python train.py --n_layer=18 --d_model=192 --n_kv_head=6 --norm_place="pre" --rope_fraction=0.5 --init="uniform" --init_std_qkv=0.0274 --beta1=0.9
Each number is 50 + 15 x the weight over its row's rms, rounded and kept within 0 to 99. Layers, rows and columns count from 0. The size before them is the row's rms in percent of the matrix's.

# layer 5 attention query, 192x192, rms 0.132, rows 108-127, columns 96-191
100:60 64 58 43 30 61 62 62 44 38 39 46 42 46 36 46 57 73 47 56 54 65 49 28 32 73 68 51 52 35 66 48 81 38 71 33 38 63 62 52 39 32 80 53 40 52 84 33 40 48 50 49 51 58 48 41 55 82 49 58 34 43 23 52 76 65 67 33 43 50 38 72 71 46 56 83 15 43 39 38 52 65 41 35 36 46 46 62 34 58 52 43 45 67 38 58
107:92 53 53 18 52 30 52 52 40 57 36 39 79 39 75 91 50 51 43 59 31 76 28 50 49 74 67 66 50 66 43 57 46 60 21 59 58 44 56 27 31 52 60 39 57 52 48 67 27 44 48 54 67 42 40 33 30 58 71 61 39 55 32 53 73 41 49 63 74 29 55 53 60 46 65 38 46 41 49 42 78 46 77 35 58 51 60 48 77 26 37 86 35 28 47 58
080:54 45 50 63 58 53 39 79 67 68 13 40 27 37 26 31 33 53 34 53 46 37 65 40 54 08 39 38 52 32 58 15 76 36 51 18 50 75 28 68 69 20 46 65 59 62 57 68 61 57 37 57 62 19 68 50 72 53 48 67 57 41 39 56 17 75 30 51 59 17 44 60 59 68 62 72 39 63 34 38 56 46 62 74 44 69 70 66 53 67 42 58 76 37 43 46
088:39 56 49 38 53 49 27 54 70 71 56 30 56 51 35 38 31 39 65 50 57 54 52 45 52 42 50 32 60 52 48 67 46 60 47 57 13 00 53 54 66 53 39 27 66 59 55 37 57 44 58 46 66 52 44 50 35 55 48 66 78 70 48 51 39 48 48 29 61 80 46 62 68 57 24 21 61 66 45 50 22 67 22 77 42 44 33 52 42 62 48 56 35 58 55 50
098:50 43 48 18 21 38 47 13 33 59 38 48 53 62 77 78 79 44 60 46 67 59 27 32 44 66 57 66 70 37 66 40 63 60 22 49 48 44 49 45 41 19 54 55 27 09 48 53 45 48 77 53 68 47 56 63 21 70 77 41 63 52 62 74 73 54 49 30 73 71 55 68 53 63 01 47 51 41 55 45 68 70 40 23 58 40 64 35 59 44 35 58 25 50 63 51
095:61 37 75 27 49 49 84 65 34 72 54 59 70 29 77 49 71 55 40 32 43 34 65 50 47 64 54 32 60 59 45 29 67 50 52 28 57 56 45 47 63 26 40 48 88 62 47 57 42 58 64 68 53 50 42 44 46 34 63 56 60 61 56 74 47 65 42 46 62 32 23 51 73 46 45 47 35 56 55 49 85 50 66 54 34 79 49 31 66 61 14 52 12 35 36 56
094:23 70 41 57 39 70 76 56 26 09 32 64 39 32 66 39 62 72 58 34 41 33 54 67 38 20 51 63 48 38 53 50 41 66 71 57 23 51 58 36 36 88 55 44 67 53 60 21 52 44 35 28 52 33 47 74 69 48 35 68 46 24 29 50 41 46 77 53 49 34 56 44 68 49 67 81 52 38 49 72 46 95 24 49 58 42 38 68 42 62 37 58 50 49 39 40
094:49 52 52 57 36 56 24 62 53 69 41 43 46 65 38 54 49 48 40 45 73 63 49 14 43 66 76 45 62 26 34 37 73 34 57 48 33 49 69 39 69 40 69 47 29 21 82 73 63 44 57 56 63 48 49 46 49 69 50 68 52 49 58 52 69 69 54 16 49 76 32 67 54 70 33 79 30 41 40 58 57 55 31 56 45 29 31 51 31 61 55 51 48 59 48 39
099:36 36 60 36 60 59 41 39 67 58 63 50 67 46 49 53 51 63 42 53 66 58 55 55 55 78 69 16 65 43 56 55 86 32 51 59 37 40 41 64 82 05 55 46 62 62 60 35 46 48 45 51 57 39 40 49 48 38 34 45 60 77 54 58 23 54 49 26 65 57 43 40 58 72 20 17 31 51 56 53 28 42 53 75 56 49 43 50 46 47 49 28 48 55 59 70
097:40 31 52 44 54 53 48 59 66 61 60 58 67 72 56 60 48 60 42 46 48 30 48 53 31 64 54 27 42 40 02 79 39 53 56 84 38 89 75 21 58 65 33 56 45 43 61 69 85 42 44 35 53 71 69 46 48 11 66 69 50 61 63 50 59 63 32 40 44 50 34 45 57 36 42 37 62 48 44 68 53 60 58 37 51 41 48 43 63 71 34 56 33 47 37 32
088:13 62 56 51 37 57 17 48 56 57 44 43 48 39 47 40 54 49 49 41 69 43 50 67 62 43 45 60 57 47 69 42 62 30 46 54 47 00 50 33 62 59 65 39 10 22 62 50 46 47 55 36 46 57 55 61 61 66 58 52 60 68 62 82 46 18 48 31 54 77 83 72 47 69 33 47 71 54 53 62 41 48 29 65 43 33 59 36 26 43 32 50 45 50 60 56
094:65 40 60 38 51 33 41 38 58 50 36 33 50 29 53 55 34 46 55 62 55 61 64 71 36 61 59 71 58 65 41 41 62 34 43 16 47 58 57 34 33 41 67 48 35 44 76 45 34 40 43 46 66 65 42 49 26 50 69 50 33 42 45 57 59 40 51 59 55 19 58 74 55 69 56 96 42 29 36 42 64 30 74 34 48 59 54 49 31 10 65 99 75 70 21 59
098:60 41 44 73 66 45 33 59 45 46 43 42 41 50 55 47 48 64 39 58 41 61 35 29 58 35 64 26 41 63 23 37 84 35 38 50 25 37 46 40 31 70 34 44 54 51 56 54 45 45 22 59 65 84 56 44 57 29 66 41 55 53 47 53 61 42 50 59 42 42 49 48 52 62 36 58 55 58 44 59 53 35 57 42 51 52 78 50 74 40 26 19 40 25 56 60
099:30 54 45 62 46 60 33 52 37 65 42 55 50 64 47 45 63 49 48 42 90 58 52 30 53 68 60 43 64 39 46 50 67 55 55 52 55 44 60 48 64 22 52 48 40 15 60 59 53 56 85 64 54 42 65 49 43 77 43 44 65 42 61 50 60 64 44 02 46 64 33 63 51 63 31 50 46 49 40 56 49 59 35 76 32 36 35 53 32 40 42 40 40 48 46 38
096:57 52 45 18 51 41 64 34 40 80 26 19 75 51 66 54 56 31 63 55 39 58 55 66 57 47 61 35 56 31 31 31 32 37 33 34 70 37 42 61 51 35 52 49 60 43 44 57 40 55 38 41 67 40 14 42 44 40 28 48 46 72 46 35 47 43 44 42 58 27 57 70 55 47 84 51 31 56 48 49 53 56 54 58 53 36 39 46 53 57 29 35 88 68 51 53
086:67 70 50 52 43 49 52 54 50 57 56 58 57 54 56 47 50 46 43 49 64 66 31 25 53 56 50 58 58 27 49 34 50 14 46 43 31 57 29 66 46 59 63 38 46 21 73 43 41 52 55 53 45 73 57 32 52 62 74 43 36 53 71 67 80 61 55 38 31 67 30 69 52 53 44 42 39 54 46 39 45 59 41 17 26 37 42 54 40 63 39 55 42 80 81 45
083:38 71 40 55 38 71 40 77 60 91 29 44 64 43 48 26 33 48 71 51 45 46 57 28 30 52 70 09 52 28 85 43 69 42 66 41 48 37 61 66 72 36 76 41 44 63 56 67 61 55 45 54 76 49 42 36 77 79 43 61 67 43 53 38 46 68 45 26 58 62 41 66 65 43 73 43 52 62 48 46 48 62 30 78 40 40 36 57 48 56 35 48 43 40 27 46
081:31 52 46 62 33 66 38 99 65 64 49 29 50 45 47 45 61 55 36 44 51 31 50 51 36 20 52 36 42 26 63 18 53 45 65 59 33 55 38 65 82 29 35 60 24 41 49 48 69 43 42 56 50 50 47 50 79 58 62 50 52 59 67 71 47 55 59 22 61 65 51 81 54 64 57 35 34 74 47 54 29 36 37 65 58 59 49 59 53 99 54 33 51 58 71 72
085:18 59 50 43 53 55 24 54 62 55 53 46 64 34 57 48 63 91 54 36 31 54 53 64 50 29 74 19 45 27 55 48 58 44 69 59 33 31 71 30 66 75 51 45 41 63 49 45 89 50 44 14 69 22 56 51 79 53 40 72 46 54 57 41 26 38 36 44 59 46 50 56 83 57 18 36 32 78 56 54 37 63 63 67 66 64 37 41 60 82 45 37 23 39 60 52
102:26 81 38 57 44 65 41 70 35 58 32 39 56 54 55 67 72 55 54 53 60 32 55 57 63 32 39 48 54 30 56 31 80 57 37 59 70 44 53 52 50 33 37 45 50 33 45 49 49 52 79 54 34 40 49 64 53 66 66 43 84 43 71 77 43 40 45 17 43 14 42 63 63 55 58 38 60 45 51 51 48 66 40 79 27 48 69 44 47 42 12 58 41 35 37 49
# layer 5 attention key, 192x192, rms 0.132, rows 108-127, columns 96-191
097:56 36 47 53 53 64 54 67 53 73 38 62 40 60 35 27 43 46 54 72 62 95 41 61 70 45 28 66 56 46 30 53 21 62 38 74 66 67 54 42 34 49 41 51 53 44 55 73 58 49 48 40 43 44 58 41 28 70 49 36 40 43 33 28 63 71 36 49 81 39 34 59 49 53 58 33 41 25 45 71 44 20 66 36 34 52 70 41 71 74 58 52 50 28 71 43
103:53 38 54 42 64 44 40 54 49 49 59 57 37 60 33 51 46 48 46 39 98 56 44 51 47 33 49 18 42 63 46 53 57 69 33 22 73 81 41 50 62 56 47 52 63 19 34 30 45 51 64 35 11 49 34 70 79 31 60 35 56 51 53 67 33 44 55 59 50 57 57 55 59 48 39 43 36 66 59 59 62 64 57 62 47 68 74 30 49 68 56 62 59 56 50 69
099:18 62 57 56 44 43 68 30 33 32 74 57 76 35 54 61 64 41 53 51 40 60 78 39 69 90 60 45 38 62 51 41 68 60 55 46 27 39 49 50 60 45 53 47 56 63 52 46 52 58 61 38 25 48 62 41 64 62 03 37 55 68 27 69 47 31 55 29 40 75 32 35 52 58 50 41 58 47 74 52 35 39 55 35 46 40 34 56 69 67 49 23 28 58 78 46
082:25 35 31 77 40 47 39 46 53 33 61 41 20 53 61 64 55 72 52 36 74 67 38 26 45 52 76 65 49 43 45 58 28 29 59 65 51 33 64 80 41 53 54 50 55 35 79 66 61 52 74 40 47 17 45 58 80 23 49 62 54 28 42 63 61 61 32 48 45 49 46 49 53 61 30 63 47 59 58 34 39 41 30 60 66 47 55 30 68 47 56 27 46 72 47 36
099:75 65 36 69 73 66 41 71 47 44 51 59 39 54 44 35 26 75 59 44 52 40 58 33 74 55 58 62 57 63 54 50 52 35 33 37 47 49 45 77 57 43 65 29 58 52 75 51 25 51 21 17 63 69 39 40 60 34 45 49 49 40 54 35 41 73 68 65 42 45 48 64 43 23 43 60 20 55 42 77 61 56 16 67 34 68 34 30 31 47 57 55 38 50 56 44
104:40 45 31 74 49 57 97 63 64 70 34 47 52 62 36 48 55 69 25 49 38 57 83 60 79 71 59 26 52 46 49 59 69 51 60 29 36 55 45 75 43 33 43 47 38 51 48 39 34 29 43 18 25 64 42 50 48 28 29 46 64 51 54 52 66 85 55 42 41 48 37 65 52 48 54 52 64 54 28 59 23 52 51 39 30 74 53 46 49 31 56 35 29 59 88 45
102:10 47 81 64 65 44 37 37 58 52 61 40 29 37 54 56 29 51 55 70 37 51 51 44 74 59 42 44 79 28 78 36 30 21 38 50 32 50 34 54 37 73 65 54 47 45 49 82 53 57 57 43 39 31 47 52 25 47 31 55 33 49 68 49 69 58 52 48 60 53 80 53 42 66 62 08 48 64 19 24 40 15 26 45 52 19 61 29 43 57 54 44 51 65 65 50
091:45 63 36 60 44 55 81 39 38 36 31 49 32 49 51 29 34 58 73 63 35 47 39 43 97 57 53 67 58 60 61 64 37 46 54 40 41 44 55 66 19 40 34 36 32 82 66 62 56 46 50 26 26 55 74 47 52 74 45 37 37 36 35 60 43 73 37 72 54 27 37 65 37 32 55 36 47 58 43 58 45 38 52 20 49 50 35 56 57 58 46 30 28 59 91 56
100:47 52 31 67 28 51 35 85 42 50 64 62 35 45 58 37 63 62 57 52 55 69 41 19 75 70 65 73 48 57 36 43 52 53 79 69 37 41 67 81 50 44 26 30 34 57 69 45 69 58 98 36 55 51 62 56 58 34 38 59 61 22 52 45 51 72 42 46 43 50 32 67 47 43 45 59 41 34 52 43 35 35 36 40 52 58 52 45 70 56 51 48 38 71 72 53
097:61 75 55 39 48 47 56 41 22 26 50 39 59 49 46 40 32 34 35 83 42 29 36 55 52 51 42 46 27 72 89 53 71 57 48 16 34 86 44 51 38 53 52 46 40 83 32 70 48 48 48 47 32 52 16 38 47 77 45 42 50 35 77 60 50 48 61 58 48 40 16 51 56 50 40 60 25 59 49 46 68 59 71 55 33 73 68 56 62 09 44 47 56 45 53 57
094:57 50 69 69 48 42 63 58 61 50 53 82 62 47 37 51 44 73 66 65 36 37 38 46 40 32 58 76 61 11 28 47 14 40 53 49 34 05 58 45 54 69 60 52 64 53 75 29 63 41 67 51 52 52 66 38 80 48 60 57 44 26 46 45 41 25 53 69 27 39 46 53 35 49 66 66 28 49 39 48 65 56 31 30 57 50 25 54 23 58 70 52 54 55 48 51
097:63 47 55 51 41 36 64 53 23 61 63 52 47 55 16 57 53 73 43 51 44 48 61 44 61 33 57 51 53 55 51 22 02 78 04 47 72 31 57 42 64 51 26 46 57 25 51 51 60 63 61 54 19 21 55 57 73 41 50 50 52 59 47 40 56 46 55 71 56 56 37 54 48 53 55 40 33 47 61 50 52 68 55 54 43 53 83 54 40 91 47 39 52 36 68 49
097:37 48 14 48 52 40 38 41 49 50 38 18 59 46 35 45 37 48 50 56 63 32 54 43 13 46 44 39 42 64 43 45 63 78 67 76 52 37 29 59 49 28 41 45 47 61 29 43 60 52 56 29 02 69 42 34 66 43 47 62 54 39 40 66 52 50 71 65 55 24 68 47 72 40 61 72 43 63 46 72 59 77 61 65 63 51 33 75 40 42 58 26 42 68 43 67
094:54 44 34 45 46 64 66 58 41 63 38 48 27 48 58 43 48 70 74 49 44 54 48 52 99 57 74 76 73 52 55 60 46 47 59 23 54 54 50 79 20 46 44 19 39 72 82 54 42 33 41 38 44 61 59 42 30 57 48 42 47 38 29 54 51 90 48 55 51 38 40 87 22 30 37 53 59 57 41 67 47 27 31 35 56 49 29 38 54 42 54 32 41 33 66 40
096:32 53 45 51 00 55 62 48 44 33 68 53 47 35 48 64 56 55 45 34 52 73 54 46 57 43 43 48 82 36 75 80 66 54 50 52 31 53 78 31 54 31 22 52 37 54 01 61 47 36 70 26 43 31 34 45 59 47 44 45 58 42 43 39 68 54 57 41 82 87 22 50 61 36 50 30 69 43 40 60 20 46 37 37 39 64 66 43 65 54 35 53 32 58 71 45
096:76 57 42 59 57 51 60 58 69 72 29 50 50 68 43 31 20 40 58 49 41 68 37 43 57 24 24 35 39 43 57 49 21 49 27 41 56 75 58 16 45 27 58 66 52 67 24 75 53 50 29 62 43 52 49 22 61 80 53 44 55 42 29 12 59 63 63 41 69 43 32 50 45 31 37 47 52 55 71 82 40 56 48 66 50 56 68 42 59 48 36 50 54 35 56 36
093:57 52 51 58 43 41 84 40 44 43 51 69 29 39 69 51 72 39 55 50 64 56 49 49 89 61 19 59 60 31 41 82 49 33 58 71 53 59 45 61 22 48 57 46 40 50 22 58 49 36 65 36 30 43 64 44 38 48 34 67 39 27 17 47 54 78 42 47 56 62 44 56 51 49 46 24 64 43 45 59 36 14 53 04 41 46 42 61 92 73 31 40 33 48 92 28
115:74 83 36 72 49 45 63 52 60 45 50 90 38 38 39 40 33 35 41 61 17 57 42 32 37 63 43 79 55 38 26 70 66 14 70 62 54 42 59 44 53 64 54 39 37 60 51 42 56 50 83 48 53 68 60 11 69 52 35 60 47 39 46 47 34 34 42 21 62 49 33 38 50 50 53 69 59 45 68 44 38 57 50 35 32 48 28 58 52 74 54 30 50 31 56 69
092:59 54 63 63 41 39 51 60 46 21 55 61 25 48 44 52 48 34 49 74 42 60 47 28 74 63 55 56 68 30 59 57 63 42 70 61 47 57 42 72 57 46 63 55 63 61 48 48 59 56 74 36 48 50 30 35 58 54 35 55 55 14 35 58 47 72 61 37 43 63 54 40 46 49 39 28 60 82 70 22 42 38 31 62 31 50 69 57 67 43 60 80 44 40 65 54
102:54 54 42 41 50 47 65 58 53 72 61 56 39 38 45 60 50 67 57 42 43 66 62 60 62 61 69 81 70 43 55 55 45 48 57 29 44 44 53 49 25 48 60 28 44 54 68 47 39 36 63 46 40 64 52 25 34 32 35 60 33 41 54 62 63 44 55 43 56 53 59 78 22 36 43 65 36 61 46 54 44 51 09 18 29 39 45 38 52 51 74 21 41 19 67 57
# layer 5 attention value, 192x192, rms 0.138, rows 96-112, columns 96-191
088:71 60 50 63 48 68 77 60 49 21 55 76 49 37 64 54 77 57 47 50 54 61 52 35 80 41 44 53 49 54 40 41 44 53 43 64 60 65 34 54 37 47 53 43 42 56 67 36 28 41 42 54 50 45 47 61 70 45 54 58 80 19 34 48 41 69 58 52 31 60 60 53 81 69 34 60 47 43 41 55 43 99 40 67 55 67 40 61 42 29 73 38 40 47 59 39
098:44 38 44 60 55 50 35 56 33 40 51 57 25 31 61 45 53 45 24 45 52 59 66 36 55 35 37 51 47 48 29 46 45 47 38 38 48 33 14 62 54 48 54 45 64 44 55 64 00 47 54 58 42 48 40 59 76 34 54 91 68 42 49 65 38 55 40 62 07 62 55 52 72 49 44 35 61 51 50 59 98 71 33 47 52 65 36 74 46 56 39 60 31 34 61 49
258:35 73 52 51 27 59 63 48 54 57 45 62 47 46 68 60 47 33 72 68 36 42 49 55 32 84 36 57 65 33 44 30 66 32 74 66 50 34 59 47 62 59 35 69 17 34 54 52 57 61 60 44 87 48 77 38 39 64 37 63 37 40 56 57 72 26 36 27 48 37 27 40 64 59 73 57 64 42 62 55 36 46 31 50 41 37 36 43 31 33 52 35 45 65 39 67
094:39 49 35 60 42 38 65 46 74 54 34 41 57 47 14 49 38 68 93 50 42 48 26 40 33 75 43 53 49 25 53 10 54 41 62 67 43 59 83 43 59 34 62 56 51 66 74 27 57 52 45 56 39 62 54 52 76 41 65 12 42 27 73 27 40 34 39 52 45 59 50 26 30 35 49 55 48 50 49 33 60 36 45 35 53 35 30 41 49 62 63 58 32 48 58 50
128:48 45 35 42 52 54 43 57 76 72 80 24 75 81 52 34 39 53 29 50 37 48 57 29 54 28 77 44 41 54 55 60 59 55 37 45 51 40 49 49 35 38 54 40 57 56 33 62 79 46 54 42 24 49 44 71 49 85 47 55 86 54 44 18 45 53 55 49 59 45 60 49 76 40 38 07 72 44 46 74 50 75 64 55 36 65 84 78 58 54 31 47 69 25 47 35
111:38 31 38 27 73 64 54 48 39 35 27 43 58 54 79 73 69 70 34 32 63 65 58 43 72 58 45 42 45 48 83 53 34 67 51 34 37 49 50 63 39 14 50 37 62 47 52 67 38 47 50 34 67 25 33 62 54 52 53 71 51 33 62 77 64 38 67 44 49 61 50 63 27 51 27 33 38 51 59 78 17 53 35 39 57 51 36 54 46 40 50 66 38 45 53 56
131:50 87 52 39 42 23 68 31 66 48 58 59 69 50 57 34 30 47 79 64 54 36 31 30 66 54 27 58 52 47 50 46 46 31 49 51 60 40 58 56 62 20 43 47 46 45 36 64 48 55 46 81 48 64 65 45 58 42 64 36 48 28 33 40 60 37 31 67 40 68 52 42 63 41 52 59 73 43 45 40 66 61 63 64 42 37 39 74 52 44 62 45 53 67 64 43
093:44 29 56 53 52 58 40 66 73 50 20 25 65 14 41 55 50 62 73 37 62 57 46 73 21 38 19 20 53 20 56 31 41 68 43 64 57 67 82 52 51 59 31 54 39 59 64 47 56 54 49 58 58 70 40 46 20 69 51 59 50 51 52 23 39 49 58 55 62 23 47 30 49 51 39 72 62 34 46 29 60 38 39 43 56 69 27 39 36 43 71 39 65 73 55 53
114:55 47 56 50 59 42 79 27 62 36 49 59 50 62 33 48 62 73 94 41 37 38 30 45 68 77 40 55 53 43 33 27 69 50 61 44 32 73 55 30 57 07 52 62 28 35 45 59 40 49 38 47 77 61 54 40 68 38 39 06 23 59 52 69 69 32 38 38 62 74 49 49 61 58 58 71 39 57 51 37 34 32 55 38 52 35 78 39 53 45 83 57 27 40 47 63
098:63 71 58 90 35 45 65 69 66 50 70 66 50 30 21 54 42 23 62 50 12 54 44 66 35 39 29 36 44 41 26 18 34 20 48 66 32 52 58 33 57 64 41 56 50 60 45 49 74 49 51 93 30 59 54 36 54 23 48 51 50 63 21 28 28 58 35 62 52 47 46 51 89 58 79 57 87 50 48 37 48 48 51 57 58 45 24 42 59 56 49 32 37 42 46 45
096:82 52 34 67 59 42 73 44 35 42 25 55 24 54 47 60 41 52 22 61 39 65 57 47 47 33 47 47 41 51 58 70 24 51 56 53 45 46 29 52 36 49 37 51 50 58 56 21 16 47 39 49 41 42 32 55 38 37 68 99 68 62 26 71 46 77 49 55 41 54 58 72 73 43 43 33 30 54 56 57 56 62 39 54 53 44 14 92 62 47 44 48 34 41 64 49
089:55 65 66 28 45 33 65 38 26 60 60 67 50 65 41 73 38 32 53 62 26 63 46 63 07 61 38 72 54 39 26 40 74 37 59 60 44 53 42 58 56 38 66 51 41 53 71 76 65 49 47 45 77 26 55 44 69 80 54 55 55 60 42 64 48 28 41 23 70 35 42 35 49 50 77 53 36 63 51 46 37 56 58 34 49 47 72 59 42 42 48 59 21 39 46 41
089:43 61 43 49 60 31 66 62 46 31 71 67 00 30 59 34 59 57 51 44 33 48 26 42 49 37 31 53 55 49 61 51 46 55 62 41 77 63 37 69 36 59 48 45 55 46 31 50 37 50 44 22 39 65 55 54 66 38 56 99 52 38 50 51 43 56 57 64 25 50 48 60 90 50 46 60 83 51 51 50 53 56 41 61 33 56 39 69 48 62 38 44 13 55 50 42
113:75 55 53 63 46 17 37 46 55 54 39 42 45 55 45 23 22 44 61 68 43 52 45 45 35 74 10 42 34 62 45 89 50 48 81 75 63 50 44 53 45 58 67 51 34 51 55 40 33 55 40 52 51 63 48 32 34 41 78 38 33 41 24 37 70 76 43 66 45 71 41 55 70 37 68 46 73 56 44 35 61 32 54 53 66 43 48 51 55 45 51 60 33 65 54 40
093:59 31 46 49 57 61 58 29 55 43 51 24 51 31 47 64 69 63 24 34 40 58 39 78 45 52 45 54 45 42 65 59 36 35 62 36 68 62 57 47 56 30 65 53 34 47 76 43 50 52 43 20 70 38 44 60 08 30 54 75 70 59 94 54 54 64 64 58 59 42 40 24 46 65 61 49 56 51 59 19 46 59 42 37 43 64 02 38 56 19 64 52 24 44 58 70
089:30 65 69 41 39 18 55 43 67 52 49 57 90 45 13 41 00 27 79 59 60 41 55 47 13 55 20 68 58 48 58 38 47 54 46 39 35 29 37 44 41 39 23 52 45 45 48 46 26 49 49 66 81 38 59 41 52 54 59 35 35 59 56 00 56 27 52 61 78 65 55 27 66 50 31 35 84 39 51 43 79 54 43 58 41 63 33 78 46 58 53 69 18 54 61 39
104:36 21 45 43 61 76 31 48 35 53 40 45 71 75 53 67 82 68 39 29 67 52 81 51 77 61 48 41 51 49 42 51 54 35 47 68 22 42 73 44 44 40 38 50 53 31 61 83 47 47 57 13 80 11 30 58 39 44 72 50 53 50 86 70 59 63 41 43 50 32 56 78 50 76 28 32 31 33 53 57 59 70 43 28 60 41 50 43 51 43 59 42 53 45 45 68
# layer 5 attention output (transposed), 192x192, rms 0.131, rows 96-111, columns 96-191
104:36 50 68 66 35 37 46 37 42 45 58 51 62 75 42 67 62 57 41 60 23 76 52 31 30 38 67 69 93 21 45 57 54 63 58 61 45 39 43 72 53 19 38 51 54 53 50 51 48 50 55 50 34 71 56 49 49 69 54 65 21 63 76 45 83 50 73 44 61 47 36 43 44 62 37 40 68 65 82 66 80 23 34 38 71 53 62 30 44 51 70 39 36 60 53 46
105:65 53 46 58 47 44 37 43 70 63 57 60 70 52 60 51 49 71 45 58 56 58 44 83 34 76 78 41 52 82 29 62 75 33 37 35 57 63 55 37 23 43 66 59 42 64 53 62 50 24 27 47 53 27 49 61 39 67 56 65 74 59 76 49 71 48 85 52 48 30 58 33 51 41 54 36 43 68 70 49 47 70 37 38 62 57 46 29 78 20 46 82 44 34 34 54
030:61 47 63 66 57 50 40 61 56 62 54 57 49 43 51 46 39 38 33 40 65 43 49 51 72 48 37 59 57 23 47 46 68 55 65 33 62 63 76 38 69 35 51 57 79 36 39 61 31 56 73 44 41 43 75 48 41 42 38 42 63 51 15 71 56 46 65 04 44 46 78 52 29 43 59 33 55 34 54 48 50 84 55 36 63 66 47 75 33 40 73 65 47 52 74 43
101:59 72 47 37 39 52 48 35 63 51 51 58 46 51 66 29 61 45 43 54 43 50 52 28 37 56 40 29 37 68 28 47 74 61 46 20 55 61 56 45 52 51 44 72 39 37 47 60 29 48 51 55 51 27 67 87 56 50 30 67 91 40 01 71 14 79 40 21 54 43 64 44 66 45 57 64 54 35 63 55 61 42 55 48 75 57 55 74 30 44 13 53 40 52 19 34
087:37 58 68 52 61 46 57 58 36 35 62 65 41 56 33 44 52 49 75 23 46 65 56 50 39 57 78 61 76 68 48 43 47 40 35 56 20 34 71 71 63 53 33 69 68 74 55 49 44 44 41 61 41 49 69 22 47 56 75 36 46 59 78 52 54 21 69 87 71 40 33 42 42 86 57 61 57 31 70 65 73 33 58 44 55 36 56 41 24 18 73 37 66 69 70 48
103:47 45 49 25 57 23 05 34 46 65 58 62 62 41 39 37 51 38 79 53 62 71 49 48 40 33 32 62 67 60 32 66 48 46 24 61 42 45 48 36 38 54 54 57 54 80 59 46 50 44 35 58 28 68 51 52 43 87 61 61 57 64 61 47 57 43 46 82 60 25 73 41 41 77 68 23 32 55 37 36 68 56 64 36 63 48 43 31 63 37 48 64 47 58 43 37
099:71 45 45 57 58 59 75 38 34 50 71 55 29 69 55 52 73 55 37 41 38 65 77 70 40 49 72 37 32 43 61 59 54 57 42 49 54 75 54 54 53 49 45 49 50 45 54 51 53 41 60 37 31 40 45 71 49 33 39 78 43 59 61 41 33 42 73 72 80 23 31 51 45 35 43 41 52 44 63 43 60 28 51 24 67 60 35 46 42 34 70 25 60 34 65 37
101:54 48 43 39 44 47 55 32 71 50 33 77 48 74 41 57 57 61 36 61 51 36 64 30 54 25 69 66 64 30 69 44 61 65 62 45 59 55 29 76 45 58 36 73 42 70 16 58 34 50 51 46 53 37 80 50 44 50 63 33 21 61 49 75 53 83 33 35 29 72 66 65 42 30 27 47 48 53 62 65 59 66 30 43 48 22 90 45 48 52 49 52 35 40 66 41
106:76 65 51 51 58 51 47 40 37 62 39 46 41 57 75 52 44 18 40 49 60 41 48 53 41 45 31 56 42 50 38 55 45 66 30 54 68 52 38 44 56 32 51 46 59 22 57 38 52 73 42 48 58 69 41 65 55 65 45 64 64 25 49 71 23 61 52 42 42 68 35 65 31 79 43 29 70 63 40 56 60 74 63 38 26 63 20 70 59 33 29 41 54 77 49 42
104:63 64 82 40 32 35 51 37 45 37 11 36 63 62 36 60 45 39 46 33 52 28 37 28 57 58 74 30 55 50 60 68 77 31 55 17 90 86 66 76 28 24 52 49 58 62 54 61 50 52 45 45 47 43 58 26 65 57 39 35 61 48 51 58 55 44 51 44 43 65 23 49 46 30 73 70 53 44 59 65 57 55 57 54 58 65 40 57 47 45 56 60 41 46 69 67
104:36 42 28 45 52 40 00 56 39 65 76 59 70 53 38 48 68 53 60 68 49 69 39 43 73 44 42 20 75 66 54 36 57 42 89 58 55 66 64 21 27 59 61 59 59 47 54 43 57 32 34 53 55 51 49 59 44 64 22 47 51 39 76 44 32 27 65 70 34 35 57 46 51 58 45 50 28 74 56 52 35 71 34 42 62 60 70 49 51 15 51 78 36 53 38 63
101:40 46 41 33 34 82 48 39 58 59 43 41 49 41 59 47 48 48 49 39 58 69 66 41 56 55 58 34 30 51 34 60 26 44 57 43 33 79 34 89 42 43 51 26 71 49 48 47 38 54 50 59 79 64 52 33 43 33 26 55 55 23 29 54 45 68 31 37 72 77 23 39 42 31 50 60 50 38 55 57 53 38 12 79 48 40 50 65 54 82 79 59 27 45 58 55
105:76 48 75 61 59 32 58 49 28 63 36 52 69 45 40 58 54 45 42 52 33 13 52 80 44 54 72 65 34 46 33 54 45 37 31 63 58 83 67 63 67 24 53 33 27 40 51 45 62 40 54 51 56 49 41 44 63 46 91 71 47 47 58 55 67 47 69 38 26 63 84 51 42 54 73 70 61 50 60 73 52 57 29 56 84 52 41 34 78 62 40 68 63 72 61 69
107:59 54 46 54 53 57 60 64 42 78 57 62 85 24 64 61 71 43 56 51 57 74 59 88 49 36 21 25 82 16 36 26 54 49 73 53 74 36 53 43 72 53 44 47 88 55 59 60 60 47 42 57 41 62 51 75 47 52 42 74 14 56 54 48 36 42 67 34 19 40 47 48 50 61 62 46 36 36 48 72 47 70 33 90 59 69 49 32 38 41 41 26 36 45 45 49
102:32 31 50 48 39 42 61 48 80 55 49 39 55 41 40 40 39 44 36 68 46 58 41 58 51 51 31 41 70 44 33 38 30 79 25 50 56 65 63 54 43 27 59 43 36 42 36 30 41 37 54 64 45 46 39 60 69 51 47 47 35 44 39 66 42 81 61 35 32 65 59 57 32 24 51 78 54 70 15 45 44 53 16 48 41 25 48 38 42 56 37 38 38 39 31 59
104:45 53 79 56 72 60 62 61 59 52 51 42 21 59 33 42 56 37 32 45 44 41 69 52 65 52 52 28 66 39 50 43 72 27 76 54 81 65 35 80 45 50 58 24 74 66 21 43 63 82 44 66 55 60 41 39 29 66 48 43 55 48 43 57 57 35 48 44 85 38 83 33 63 28 45 38 42 48 80 66 53 05 47 56 37 49 78 58 45 46 43 58 59 34 52 33